Each number is 200 + 20 x the weight over its row's rms, rounded and kept within 0 to 999. Layers, rows and columns count from 0. The size before them is the row's rms in percent of the matrix's.

# up: layer 8 MLP up, 2304x576, rms 0.073, rows 1792-1838, columns 288-359
# down: layer 8 MLP down (transposed), 2304x576, rms 0.0722, rows 1792-1838, columns 288-359
up1792,110,220,198,201,179,180,196,184,188,208,238,198,185,191,180,195,188,201,179,205,194,239,221,207,191,185,201,187,220,204,196,171,192,207,191,181,162,185,242,192,193,197,194,200,229,190,195,224,222,199,185,207,214,208,189,181,244,180,185,191,192,199,183,174,208,242,188,184,215,212,242,209,193
down1792,114,188,161,207,190,187,238,189,171,229,215,228,228,211,219,206,197,237,159,195,228,253,196,202,194,217,189,230,201,220,188,205,216,199,211,217,207,205,205,223,215,204,193,212,211,180,180,236,203,193,188,160,190,192,194,229,230,180,174,230,192,206,202,218,195,211,173,197,175,194,203,230,191
up1793,101,205,164,174,227,192,178,221,207,207,213,177,198,206,212,219,172,202,209,193,181,194,224,198,184,218,174,160,171,172,235,193,190,233,224,221,210,243,216,202,214,189,201,211,230,220,207,216,199,159,185,222,184,204,229,162,192,196,202,223,218,229,209,202,162,241,199,204,186,186,210,223,203
down1793,107,211,189,183,208,202,178,192,195,176,181,205,196,189,207,187,216,197,210,211,218,186,199,224,222,204,194,197,211,190,220,214,206,200,179,189,204,205,208,203,188,217,160,167,173,223,197,210,219,207,239,217,202,262,184,198,178,213,234,226,209,221,201,231,226,206,215,206,195,204,189,208,217
up1794,097,208,202,205,201,170,135,190,205,197,173,215,165,214,207,193,220,246,237,229,168,201,219,220,210,208,209,189,198,208,209,195,200,207,198,181,244,211,206,199,203,196,215,190,207,203,208,205,211,152,202,178,217,174,200,223,172,197,191,157,209,191,201,179,220,176,197,178,216,188,229,213,183
down1794,101,199,194,194,196,187,181,228,192,198,180,192,209,205,177,203,177,186,184,195,195,206,206,210,230,225,212,206,206,212,231,194,225,206,212,189,217,195,217,191,172,189,203,174,217,211,194,216,227,197,200,222,166,212,170,207,213,194,199,204,177,211,189,211,213,198,174,195,181,165,186,248,209
up1795,095,236,191,173,188,188,205,171,227,197,185,179,182,199,178,224,166,196,160,210,216,171,193,165,172,192,224,171,208,220,199,201,219,181,178,176,191,209,224,196,184,202,195,203,205,180,205,207,179,185,184,184,192,167,187,206,200,178,187,211,197,190,183,222,187,195,178,201,167,198,187,216,191
down1795,097,206,203,212,229,224,175,209,185,198,209,212,202,195,166,203,167,210,197,187,206,209,193,188,205,197,208,219,198,235,172,210,231,197,197,225,160,196,210,215,205,160,198,175,191,234,209,198,199,208,180,207,192,215,196,199,217,210,167,197,213,183,187,187,187,179,198,214,235,225,171,180,208
up1796,098,193,226,202,213,190,181,191,192,261,255,203,206,177,205,219,198,178,205,200,200,184,181,209,181,176,175,227,125,181,205,209,191,228,178,194,192,235,143,220,195,189,210,187,194,193,215,220,187,227,195,200,216,215,216,180,205,181,192,213,204,232,207,192,206,214,220,193,201,204,194,185,211
down1796,095,228,229,222,222,211,175,187,192,203,168,223,184,185,241,179,220,175,190,214,198,184,180,228,246,183,184,196,196,186,195,190,199,208,192,219,173,211,175,198,249,193,202,174,178,188,201,173,217,202,210,214,187,137,195,222,188,215,181,204,207,190,211,223,174,167,211,211,204,224,198,216,212
up1797,096,184,202,192,207,213,211,196,177,198,194,164,201,175,248,184,174,214,209,157,218,212,206,191,168,216,234,191,185,208,178,187,180,186,220,196,166,215,210,215,199,192,157,200,178,199,229,181,215,234,200,210,211,224,238,207,240,226,206,176,211,215,194,207,204,211,203,205,192,220,173,235,176
down1797,099,196,181,206,195,241,202,204,224,203,228,196,164,204,172,200,218,219,226,249,186,200,233,198,183,193,196,209,201,173,217,208,192,207,195,192,200,222,153,236,214,188,223,175,231,221,213,212,195,212,216,170,229,206,218,216,173,173,221,208,227,230,187,211,208,216,199,160,177,182,203,194,231
up1798,117,216,223,170,206,195,201,173,236,190,224,222,210,166,197,244,190,143,215,189,197,186,226,218,214,192,183,168,204,206,214,190,205,189,191,237,200,208,210,191,199,212,234,187,162,199,166,192,208,200,193,182,170,217,206,171,216,217,195,185,192,213,174,218,216,219,232,181,210,174,196,215,164
down1798,120,205,240,189,217,184,229,222,195,235,242,216,197,155,217,196,174,207,223,189,195,174,195,206,190,216,176,199,197,199,177,246,233,184,239,240,212,228,202,200,209,191,214,186,212,236,202,184,203,231,211,208,177,175,160,206,223,192,197,220,220,199,177,219,221,213,201,206,189,190,192,201,173
up1799,103,189,231,181,201,189,228,186,198,196,221,186,191,210,181,211,228,203,172,218,172,186,225,191,202,212,200,173,185,233,164,211,188,215,220,212,214,155,200,192,194,217,218,189,182,211,176,206,208,207,199,206,216,212,210,197,161,221,188,204,235,214,213,216,199,219,174,232,197,213,146,227,189
down1799,106,252,217,207,175,222,202,212,189,203,200,197,174,208,218,206,238,211,207,211,227,170,205,211,215,185,190,211,168,199,222,187,193,181,222,167,179,195,221,257,176,223,204,247,181,205,193,184,225,192,204,224,170,201,188,189,191,212,182,216,236,192,185,180,225,188,210,167,208,185,176,216,169
up1800,098,199,211,179,187,216,182,206,159,193,205,222,183,182,216,174,210,215,225,179,192,194,212,211,182,200,185,239,207,190,214,179,180,153,200,216,189,187,203,246,189,198,190,197,219,203,177,231,171,208,211,202,212,226,196,193,230,221,176,199,183,197,205,220,177,190,194,164,194,181,190,203,204
down1800,101,202,214,175,202,179,202,209,207,168,213,215,190,227,186,216,222,265,209,222,213,200,183,233,176,206,208,216,209,223,175,193,168,205,232,177,169,212,214,211,194,189,215,225,205,178,176,212,190,205,192,181,172,208,209,218,206,201,185,219,220,204,210,167,211,218,218,217,220,182,193,217,208
up1801,101,163,204,193,227,222,196,150,168,196,201,194,210,198,205,166,216,216,216,219,224,208,210,183,222,189,189,212,174,213,176,215,167,188,183,186,166,255,207,174,170,184,208,193,201,253,177,169,204,177,183,210,198,227,237,188,220,194,213,197,196,212,201,199,220,208,191,199,208,214,190,189,227
down1801,098,178,209,193,214,225,207,165,193,213,200,216,214,242,181,195,198,205,177,190,201,198,180,166,194,220,187,172,203,204,234,210,215,205,217,200,212,186,195,177,222,220,182,208,185,217,210,229,232,203,206,218,228,185,218,182,187,206,234,199,209,202,215,199,226,193,199,219,192,233,151,187,223
up1802,095,194,244,168,176,194,202,233,206,183,193,223,207,246,198,206,195,220,195,201,207,222,214,208,180,210,191,209,225,172,184,201,194,171,223,215,176,258,184,171,230,210,201,199,156,189,183,203,210,188,185,204,210,197,214,185,185,227,194,216,165,202,176,193,200,214,185,216,207,218,230,194,203
down1802,090,201,195,186,189,225,232,187,151,199,225,193,207,200,223,209,181,228,221,222,237,218,165,192,197,167,205,218,194,189,192,182,192,221,197,192,200,172,204,225,161,204,215,178,221,179,223,276,237,219,199,211,230,208,192,195,234,208,180,182,176,200,213,229,204,179,199,227,189,298,205,235,198
up1803,106,243,218,222,157,186,196,193,212,197,200,169,193,205,195,208,176,188,221,184,223,205,225,186,199,210,210,185,186,219,217,207,238,192,195,224,197,198,218,200,174,174,198,217,178,184,212,210,230,180,169,178,177,201,211,196,197,203,221,227,211,196,213,229,224,196,241,203,197,221,183,229,219
down1803,092,207,199,206,217,177,183,196,212,185,188,173,199,197,218,195,215,203,159,203,194,199,160,223,196,205,202,238,204,171,206,217,174,209,202,211,200,228,222,216,211,190,204,187,190,206,193,189,212,214,162,202,174,171,204,242,171,220,186,181,210,198,190,190,196,195,172,199,178,200,209,179,200
up1804,113,195,216,218,203,202,198,207,201,186,158,224,231,213,185,223,242,216,188,185,185,176,203,218,188,230,185,197,211,227,205,224,193,240,204,210,156,174,220,220,170,173,234,183,205,169,191,231,210,183,176,178,185,160,205,189,184,211,214,204,205,201,159,180,172,232,204,180,197,213,210,190,213
down1804,091,175,170,200,181,181,197,194,214,151,194,183,198,198,207,202,213,224,201,221,174,165,251,206,187,192,195,166,196,214,181,222,193,218,211,206,187,178,184,207,231,219,250,175,179,204,213,252,190,182,223,186,211,167,186,210,185,218,228,208,197,236,199,164,197,218,199,201,192,212,230,178,233
up1805,102,201,211,214,197,213,180,210,234,196,212,211,186,203,161,222,169,198,166,232,191,199,173,216,187,195,196,194,196,174,210,190,209,205,218,184,204,194,231,208,157,173,224,197,179,144,214,179,191,219,202,189,199,226,225,208,200,229,203,187,204,217,214,191,225,226,180,215,176,168,207,230,215
down1805,100,197,213,212,198,215,221,250,215,203,206,213,225,212,224,201,217,167,214,184,216,182,191,232,212,207,236,187,232,211,191,232,153,202,190,197,189,220,195,201,203,201,230,217,177,202,198,193,193,216,249,216,194,245,204,178,155,241,206,234,154,206,204,203,224,208,221,190,211,189,193,227,224
up1806,097,204,212,208,247,225,165,211,212,204,169,181,182,224,196,214,222,179,178,169,224,185,188,227,169,182,209,202,186,214,188,196,194,217,194,204,217,215,186,210,192,187,193,225,215,214,195,190,200,212,182,214,206,215,198,218,199,196,206,199,225,192,216,225,201,176,227,217,186,218,143,193,189
down1806,089,234,213,198,208,219,202,174,179,191,219,188,166,197,182,210,193,210,193,203,187,190,207,184,213,211,240,168,211,207,178,216,216,194,183,203,249,253,209,213,213,194,207,196,206,186,175,201,199,228,208,191,160,178,189,216,239,172,208,219,197,209,202,225,212,175,196,208,177,200,211,199,205
up1807,095,192,215,205,188,239,192,178,236,186,216,181,225,217,211,244,195,174,235,204,204,254,219,211,193,161,206,198,198,170,187,214,206,189,221,202,194,188,181,192,250,207,220,209,208,202,212,152,147,229,205,216,239,206,203,200,206,231,228,202,167,218,230,222,202,199,211,219,195,169,207,218,207
down1807,097,186,187,202,235,226,216,171,219,213,171,186,179,191,212,167,203,187,216,174,176,180,204,214,188,201,258,181,191,222,229,181,202,185,210,195,215,228,201,232,181,182,169,214,204,219,186,202,198,171,201,166,228,169,202,221,216,195,196,173,187,194,202,202,230,220,231,163,208,218,196,198,208
up1808,088,178,166,172,208,191,208,176,174,191,190,177,216,193,201,214,201,172,190,201,231,186,214,222,194,209,214,212,190,204,171,208,187,171,172,203,235,188,178,192,200,181,144,202,192,193,233,224,188,181,184,242,171,157,172,212,228,252,199,174,201,182,209,210,174,188,185,214,214,249,196,178,201
down1808,091,193,181,197,213,217,186,185,213,201,208,225,214,252,217,188,249,190,185,190,155,237,201,192,202,218,242,192,197,210,201,187,152,208,200,194,225,225,176,184,192,203,243,207,209,170,182,222,188,213,211,175,224,205,227,179,200,198,220,215,195,194,196,219,225,190,216,228,209,205,174,201,207
up1809,102,218,180,162,190,188,202,175,192,202,205,199,172,188,173,233,196,182,168,180,198,162,172,201,208,211,210,177,210,220,228,193,197,219,201,198,224,213,189,198,213,197,215,201,171,203,199,208,177,191,205,240,217,212,201,255,211,166,221,190,159,163,237,182,194,211,226,214,216,190,207,220,206
down1809,103,175,218,209,202,203,195,210,182,186,212,192,197,194,223,218,196,175,195,185,209,214,167,233,204,162,212,188,189,184,190,213,198,183,207,164,182,211,188,155,203,227,206,176,195,182,177,215,248,180,150,209,195,234,185,198,227,229,208,203,219,204,199,200,213,178,210,231,238,208,238,190,225
up1810,103,198,220,171,218,216,219,200,207,271,199,173,199,224,215,221,208,157,206,197,193,203,227,205,188,210,202,209,168,204,138,171,179,197,202,174,221,218,213,209,208,227,198,202,235,201,231,155,199,197,178,169,202,189,244,194,205,224,185,203,233,227,173,182,242,208,218,178,199,193,183,186,176
down1810,103,211,172,231,204,213,202,214,219,174,211,203,164,211,208,200,229,201,183,137,182,225,191,200,200,209,231,220,239,206,221,221,196,177,188,213,204,174,227,178,201,186,216,206,210,215,187,185,199,181,224,218,206,206,207,187,205,219,193,217,231,244,191,207,211,191,233,213,191,168,201,203,216
up1811,106,190,205,177,221,176,199,213,197,165,176,202,220,207,162,208,200,244,208,198,181,248,193,191,195,211,210,164,188,189,198,213,226,186,186,184,233,203,189,191,215,212,215,207,245,214,207,194,202,186,244,217,194,188,186,214,178,196,240,224,224,188,223,181,203,213,207,186,239,156,220,217,212
down1811,110,213,204,194,204,205,212,187,205,194,183,246,206,156,196,172,212,213,196,230,200,201,183,197,185,186,201,163,218,194,198,199,222,202,179,176,194,211,165,180,217,184,212,222,224,213,201,210,199,200,197,188,201,200,190,192,175,189,205,220,190,231,189,252,188,223,193,182,210,186,223,214,220
up1812,100,197,187,215,202,174,225,216,203,203,213,215,211,230,204,189,217,214,192,206,219,193,246,227,203,193,171,191,223,222,169,199,197,207,185,192,203,184,185,218,208,190,234,190,184,208,199,229,208,183,190,195,201,191,179,200,194,211,230,213,209,217,214,210,198,218,203,231,191,230,175,204,194
down1812,101,208,187,206,234,200,166,205,221,225,191,186,201,221,208,191,199,199,214,219,190,191,199,213,191,223,182,192,208,208,196,188,203,191,154,210,197,184,194,195,165,201,210,246,206,202,200,184,199,226,196,240,193,220,201,232,242,181,195,178,235,214,189,179,200,207,209,182,208,205,203,195,199
up1813,111,158,201,189,211,247,234,212,181,200,207,189,204,222,187,208,219,174,165,159,210,193,237,212,208,222,214,212,228,173,167,183,209,209,178,225,243,215,199,196,203,181,205,185,192,194,187,186,208,194,178,197,205,185,146,177,201,166,170,226,209,217,180,227,213,234,200,179,213,205,191,234,198
down1813,104,187,188,192,242,212,172,217,244,172,206,190,230,177,212,182,214,202,199,220,200,214,202,201,223,208,212,201,206,210,178,189,221,189,210,206,194,235,180,182,233,184,193,169,187,150,204,203,224,214,214,203,207,188,211,207,232,168,224,195,192,223,187,205,217,246,204,188,249,214,202,181,236
up1814,094,180,171,183,206,218,227,178,197,227,184,191,202,186,163,206,200,207,185,157,216,187,197,192,209,218,209,223,195,181,201,191,192,189,216,185,179,199,194,215,172,204,203,200,185,190,202,187,190,174,165,224,219,213,186,160,161,179,214,205,183,246,201,159,201,185,198,194,183,195,199,206,194
down1814,103,185,199,207,226,185,188,196,214,194,201,183,190,200,225,203,195,183,202,228,175,218,236,189,219,203,192,227,200,203,199,207,197,204,166,198,152,180,233,189,244,186,182,185,203,206,205,191,184,171,209,224,186,175,231,197,165,191,212,178,197,228,178,216,196,198,201,129,192,207,191,216,177
up1815,102,206,188,177,211,197,205,182,213,216,178,224,221,201,240,185,205,200,167,181,216,209,207,222,148,160,163,234,196,226,226,230,188,199,169,189,230,198,211,198,189,207,183,190,169,177,168,229,182,197,212,183,198,167,205,186,165,176,222,155,194,198,209,209,214,208,215,201,195,184,218,168,219
down1815,096,216,229,224,204,217,222,212,242,217,230,177,209,204,209,161,192,173,190,186,177,184,230,196,243,199,182,218,238,199,194,249,189,217,195,201,227,201,192,204,210,211,194,199,176,191,206,240,192,206,198,240,199,212,210,193,211,228,169,210,209,190,212,219,176,192,239,214,215,201,193,177,168
up1816,111,206,207,208,217,158,170,199,204,181,200,212,219,194,190,214,205,189,194,197,199,203,170,194,184,192,212,207,192,205,202,178,193,238,209,198,189,240,221,241,193,193,221,196,194,220,235,197,199,235,225,197,215,220,209,215,172,189,198,200,159,205,222,186,188,206,206,192,188,169,193,148,205
down1816,104,190,203,226,185,210,247,175,225,198,199,273,208,196,170,198,197,183,183,217,229,222,216,217,180,261,204,196,224,209,221,212,215,193,186,224,200,212,204,193,210,160,235,205,216,203,207,192,191,219,225,193,173,210,198,210,203,195,189,172,193,186,194,202,203,200,161,244,214,202,197,184,172
up1817,107,192,228,169,177,192,220,208,177,182,182,190,201,184,208,234,201,169,203,235,210,203,184,174,217,188,157,221,221,217,196,221,224,206,211,179,170,212,232,206,200,202,198,209,175,236,210,201,183,196,184,176,189,167,239,171,200,198,240,228,212,189,214,188,216,192,197,209,215,202,212,224,202
down1817,107,221,197,201,223,174,196,222,178,180,194,173,221,193,209,203,217,210,215,225,224,211,236,206,190,226,158,257,199,222,213,234,174,188,197,216,207,217,220,209,185,206,199,192,184,147,183,213,235,189,163,166,172,202,219,193,179,193,189,217,181,231,185,186,183,205,186,200,222,207,180,188,161
up1818,101,225,184,194,178,180,191,202,194,212,205,228,194,218,213,214,216,208,197,174,212,202,226,219,182,212,203,179,202,205,198,214,202,187,200,209,181,206,253,200,206,205,192,201,193,158,220,211,188,194,224,191,205,200,196,221,130,179,199,211,229,201,237,178,187,178,203,201,200,231,186,128,210
down1818,094,191,199,221,196,197,195,218,199,185,191,207,226,197,191,221,197,209,174,207,158,218,196,211,209,221,236,210,206,206,213,176,189,211,206,175,177,195,228,190,212,210,217,191,204,164,201,198,197,189,208,201,177,215,168,213,179,195,215,213,188,197,230,176,192,210,174,192,190,202,196,193,227
up1819,096,193,214,214,177,208,205,193,198,201,265,183,231,218,205,202,183,170,210,241,198,192,153,220,181,211,207,208,227,195,230,203,192,212,206,240,170,200,191,232,260,211,201,214,174,204,224,184,252,194,179,159,201,193,170,198,214,193,231,195,186,173,177,204,195,158,188,228,184,223,210,177,201
down1819,095,193,206,229,218,210,243,181,197,165,202,239,195,198,184,225,200,205,235,212,226,213,197,192,219,218,196,196,194,210,214,188,205,199,185,180,193,269,216,187,182,231,226,210,214,213,208,215,192,214,227,203,183,212,215,183,221,188,183,219,217,228,183,181,202,179,181,207,213,222,223,205,181
up1820,108,214,217,222,163,195,200,203,220,193,233,161,199,229,206,192,169,182,179,201,150,208,195,212,200,195,183,201,190,168,162,174,216,202,212,232,197,211,175,186,210,216,195,166,187,238,214,184,205,194,161,239,191,167,198,208,181,201,176,243,190,175,187,210,147,207,197,184,209,213,217,176,218
down1820,106,243,183,213,179,200,209,224,184,231,194,196,199,164,184,250,185,171,218,167,220,212,153,228,181,206,151,232,219,179,220,210,238,176,210,209,185,208,201,165,226,189,233,175,207,204,169,182,202,197,183,183,230,207,212,207,208,205,167,168,187,211,221,190,200,210,200,184,204,194,203,180,196
up1821,098,242,196,197,244,204,229,197,194,217,212,167,194,204,201,183,184,200,187,183,205,171,219,171,160,187,195,223,193,207,177,232,202,174,198,231,165,161,223,190,194,202,190,188,200,233,189,181,180,211,236,177,205,198,263,189,192,229,195,203,229,203,184,219,192,198,229,204,163,193,190,220,207
down1821,095,202,188,209,199,215,226,217,212,185,206,229,183,184,195,196,213,231,206,236,192,197,203,216,182,167,214,195,227,241,233,201,219,167,202,195,235,202,252,203,175,219,222,201,205,184,216,196,217,192,207,176,186,229,198,201,224,197,182,236,196,214,216,215,185,208,182,196,229,199,198,237,218
up1822,103,182,198,241,197,215,194,212,199,200,220,204,214,181,172,204,211,211,220,210,193,222,220,211,220,191,212,215,185,223,200,213,196,227,178,207,233,209,179,205,208,182,200,161,206,165,216,197,186,187,185,199,234,238,170,223,207,198,232,212,237,206,170,236,187,218,216,204,163,244,186,215,187
down1822,100,202,227,229,192,197,193,196,218,182,184,195,209,199,196,195,194,184,195,209,215,183,194,191,222,247,180,203,198,218,185,215,218,184,188,215,157,211,219,215,213,187,237,194,227,181,180,197,224,209,179,210,206,195,217,188,182,228,213,210,201,222,258,211,234,216,201,188,184,228,236,181,177
up1823,098,195,151,163,196,218,188,180,204,208,196,201,228,201,204,177,169,188,246,176,181,179,206,187,157,177,219,192,198,162,228,159,196,210,189,243,217,199,229,192,215,216,244,215,178,198,178,237,241,168,155,200,206,183,197,212,182,201,181,172,240,209,200,162,215,193,210,204,197,192,179,202,169
down1823,095,201,175,185,199,226,197,200,179,174,192,206,185,167,220,223,228,204,196,202,213,199,184,253,199,226,169,188,227,207,207,223,216,209,164,166,190,171,213,215,211,157,191,196,181,210,217,161,190,202,226,179,186,196,180,182,227,170,206,245,221,191,218,241,226,211,204,214,184,183,210,197,268
up1824,096,219,206,194,213,168,194,201,154,209,199,217,235,164,190,199,192,239,195,213,205,181,188,200,218,203,207,247,169,193,188,172,181,198,185,242,230,171,184,212,223,168,192,208,210,169,202,217,223,194,214,172,177,221,204,211,189,229,194,196,204,217,236,182,208,209,178,164,172,206,199,158,194
down1824,101,203,205,190,240,191,157,216,218,199,203,200,185,185,207,210,205,173,163,223,190,203,193,180,198,221,243,164,234,176,206,209,200,187,231,191,171,210,244,197,229,212,224,222,189,169,201,162,243,222,177,203,209,206,198,199,178,206,179,186,185,214,185,211,203,228,192,175,184,211,215,212,233
up1825,126,212,186,171,226,192,196,219,193,204,227,203,212,223,184,211,170,211,200,201,204,208,170,210,203,174,215,211,220,200,203,213,192,239,166,221,247,189,191,203,206,209,182,177,211,194,176,198,206,194,218,214,189,193,235,219,203,180,200,211,206,215,210,235,177,177,225,218,243,187,237,178,225
down1825,124,201,166,215,195,209,210,203,190,161,167,206,171,212,204,194,185,186,181,235,200,187,196,183,248,229,196,194,210,173,206,210,211,199,175,231,203,206,206,214,184,182,191,185,189,223,201,211,199,191,247,244,198,206,229,224,201,168,183,186,179,203,240,231,182,170,195,199,202,160,214,199,221
up1826,113,200,188,251,215,179,182,166,161,225,170,208,203,218,215,203,213,199,177,199,191,172,215,168,202,193,205,192,200,212,198,205,173,230,204,216,198,215,222,195,197,236,201,226,189,225,222,220,170,179,188,212,224,201,180,203,210,236,188,227,197,177,200,196,210,222,186,243,173,211,225,190,205
down1826,116,186,197,193,202,212,223,215,187,214,185,188,202,184,195,195,208,227,226,213,173,234,227,184,188,227,197,247,202,156,216,201,205,213,200,226,211,165,204,177,228,179,169,197,171,207,209,199,231,239,222,158,203,178,233,214,190,184,207,237,216,170,200,186,173,223,229,188,221,204,197,193,172
up1827,094,208,168,188,203,190,239,200,186,210,232,242,191,180,173,184,212,213,244,241,218,197,230,200,150,198,200,233,216,171,165,200,216,219,217,195,224,191,174,190,197,181,234,193,188,200,222,180,193,181,184,181,179,179,219,181,188,230,220,165,190,165,205,206,186,194,203,206,177,174,193,183,181
down1827,103,196,188,199,179,195,221,181,215,220,201,202,191,222,176,226,173,177,240,249,175,188,170,192,229,196,214,194,198,195,200,216,213,213,205,178,227,191,196,190,217,194,146,197,192,189,208,225,166,211,221,208,208,235,216,205,192,144,177,216,195,223,188,227,172,177,196,173,185,193,172,210,224
up1828,093,198,226,227,189,171,212,193,197,211,195,233,190,189,185,201,201,195,215,197,203,173,160,212,194,197,242,231,221,182,192,192,201,208,230,178,180,257,238,204,208,199,188,203,208,240,210,213,217,196,217,178,218,203,190,190,205,189,220,216,225,191,188,178,222,190,201,218,201,188,218,204,214
down1828,093,208,198,179,202,224,224,182,195,232,236,213,191,194,194,226,174,193,181,182,214,210,219,219,215,205,210,209,195,217,218,211,214,207,197,189,138,188,187,209,213,212,174,207,186,207,184,178,239,186,198,176,174,205,183,192,224,182,213,226,213,200,209,225,192,189,193,206,185,168,192,205,192
up1829,097,207,213,209,197,219,205,197,197,166,206,181,189,191,224,178,214,202,189,192,227,214,205,233,215,180,233,209,216,239,177,197,205,213,209,196,200,198,181,198,192,195,215,187,199,171,233,184,180,195,194,210,206,234,176,165,226,213,169,168,183,144,196,184,194,173,189,204,223,185,162,192,265
down1829,102,215,177,196,214,236,221,202,194,223,212,230,175,254,236,212,190,154,239,245,195,189,173,216,221,211,201,193,185,208,196,221,188,223,208,181,213,217,224,215,189,204,166,239,204,217,222,218,180,219,179,242,216,179,190,206,205,216,207,191,188,218,172,183,193,216,180,206,201,178,217,230,222
up1830,099,195,212,210,221,197,233,185,183,201,175,167,186,206,211,218,197,203,234,200,223,182,189,195,194,213,223,172,208,182,200,210,228,174,212,184,198,169,186,198,219,169,235,196,183,191,199,190,183,197,168,210,190,180,203,207,183,228,179,227,207,200,196,159,216,168,171,193,157,190,179,185,247
down1830,099,226,193,213,241,227,200,201,188,220,235,190,201,176,200,197,226,201,188,251,192,224,189,189,189,246,203,206,185,172,213,189,211,191,221,228,203,217,191,179,212,186,176,176,205,177,223,193,249,215,199,200,181,201,215,196,240,191,215,177,181,216,205,197,243,219,212,212,238,226,240,240,199
up1831,106,193,175,179,213,177,174,193,187,234,163,196,187,182,176,221,199,169,187,187,180,212,195,181,225,170,197,225,210,187,190,214,201,189,183,184,195,174,237,195,191,175,228,195,178,205,202,194,189,207,171,173,213,198,186,192,209,179,203,212,256,164,212,220,210,197,154,169,192,207,223,199,194
down1831,096,234,223,197,222,197,177,216,193,244,206,177,215,195,213,218,197,226,193,204,197,198,205,206,192,206,236,202,229,185,202,206,227,239,231,190,194,216,205,207,199,205,209,214,187,204,177,222,191,223,207,201,154,177,195,197,213,215,223,223,192,238,182,185,229,213,222,222,204,189,215,162,232
up1832,092,193,216,197,200,203,188,206,244,205,244,192,217,197,199,225,222,204,219,178,213,205,207,216,195,201,194,198,200,193,212,194,190,228,174,232,209,184,183,203,154,230,208,165,192,176,192,188,197,191,190,184,197,220,218,203,192,199,194,234,204,156,174,213,184,220,230,179,203,181,174,205,190
down1832,092,212,209,188,160,209,188,192,175,164,228,210,208,211,192,186,178,177,169,213,175,222,220,206,176,221,219,228,210,185,209,229,213,183,209,173,142,243,216,197,185,238,177,164,220,230,207,191,209,206,199,186,198,217,188,195,178,205,176,227,190,219,223,219,198,191,190,211,217,212,217,172,170
up1833,087,204,206,181,198,192,217,197,207,213,220,222,247,211,222,224,218,211,214,233,208,202,162,197,208,181,214,171,197,216,200,195,183,201,151,206,170,220,203,191,208,194,236,223,218,201,208,198,206,237,211,154,209,233,227,186,176,196,198,198,198,222,186,192,254,159,189,187,186,202,197,207,210
down1833,095,204,195,191,206,217,228,234,182,214,175,221,194,216,200,155,220,178,163,188,193,182,208,220,183,227,167,228,194,206,211,208,195,171,228,186,195,189,204,212,202,201,228,181,214,234,220,192,195,223,193,216,224,207,195,209,204,220,201,179,203,172,204,201,190,203,217,201,203,189,202,212,223
up1834,107,178,249,155,212,197,227,204,211,185,253,182,154,231,212,244,208,180,201,180,182,202,205,188,205,208,196,213,185,234,191,237,221,212,192,204,223,220,200,191,211,207,213,196,201,172,206,200,203,187,223,234,228,209,201,200,173,217,192,174,204,201,191,223,197,186,208,196,202,203,201,172,210
down1834,104,209,246,215,179,213,200,196,246,195,230,181,181,180,212,222,226,211,195,194,218,198,202,215,152,204,219,210,195,208,183,204,167,218,225,220,223,203,221,232,190,232,187,172,227,210,232,204,169,190,209,232,235,224,205,212,212,214,221,155,194,234,244,186,208,197,216,223,211,193,200,188,229
up1835,107,196,235,199,190,174,203,216,214,209,185,187,182,227,204,222,195,234,243,188,191,198,163,227,188,215,205,193,180,194,214,228,182,177,243,226,196,192,187,204,187,212,187,211,187,217,228,219,208,188,191,156,206,171,240,185,180,193,203,211,195,184,218,204,222,205,179,190,170,235,204,202,216
down1835,099,217,162,197,215,242,210,192,184,232,234,220,230,266,204,180,240,218,211,219,194,197,212,183,206,189,193,193,222,216,180,240,196,228,198,217,197,228,200,218,201,216,231,190,192,201,218,197,190,179,207,213,227,192,203,223,173,226,219,227,195,185,201,198,211,179,165,181,202,206,198,176,223
up1836,094,195,190,203,196,170,190,186,218,216,185,203,199,189,190,204,219,212,230,167,212,228,170,176,200,175,167,209,184,182,155,208,170,202,180,193,182,182,198,183,212,216,175,168,184,183,208,236,233,169,196,211,211,210,184,186,195,195,216,215,189,173,210,206,235,198,208,187,185,210,171,178,193
down1836,101,231,206,201,218,209,229,207,187,196,194,231,183,185,245,225,176,202,203,204,193,202,215,212,168,226,195,193,217,177,222,189,223,249,230,211,204,215,198,161,197,206,208,182,210,243,178,208,188,195,218,194,170,218,197,227,212,210,178,205,186,253,205,194,257,223,217,169,186,201,171,208,173
up1837,099,193,228,189,202,218,221,189,246,238,193,189,207,219,164,215,196,205,234,192,191,212,205,224,187,216,227,194,203,182,196,184,195,214,201,191,185,188,202,171,220,213,171,220,214,202,222,210,201,187,154,213,197,184,223,226,169,195,196,216,237,214,201,209,221,210,227,164,198,180,171,180,210
down1837,102,184,205,179,212,163,184,192,217,219,200,208,184,203,212,198,175,189,220,203,212,217,198,182,236,207,226,215,199,175,166,206,187,204,219,179,187,195,202,245,192,211,221,211,223,199,172,215,246,180,199,216,150,223,210,221,194,166,225,210,198,197,225,178,190,194,210,225,184,193,200,180,214
up1838,096,202,177,176,207,218,188,150,188,197,229,193,210,230,236,205,199,225,209,202,217,212,190,205,192,199,176,192,199,212,177,256,209,179,162,169,197,227,257,193,203,184,236,206,205,205,165,178,197,220,188,196,180,222,167,194,218,215,190,208,200,180,198,183,182,145,191,212,190,199,225,205,168
down1838,095,210,181,176,233,223,176,230,184,181,210,218,206,204,195,205,201,184,219,209,213,203,200,201,177,246,190,196,241,165,196,217,211,220,220,209,203,210,187,255,209,202,188,212,162,210,198,176,222,204,185,182,182,207,200,199,205,208,212,203,215,213,209,237,219,218,199,179,240,207,185,198,207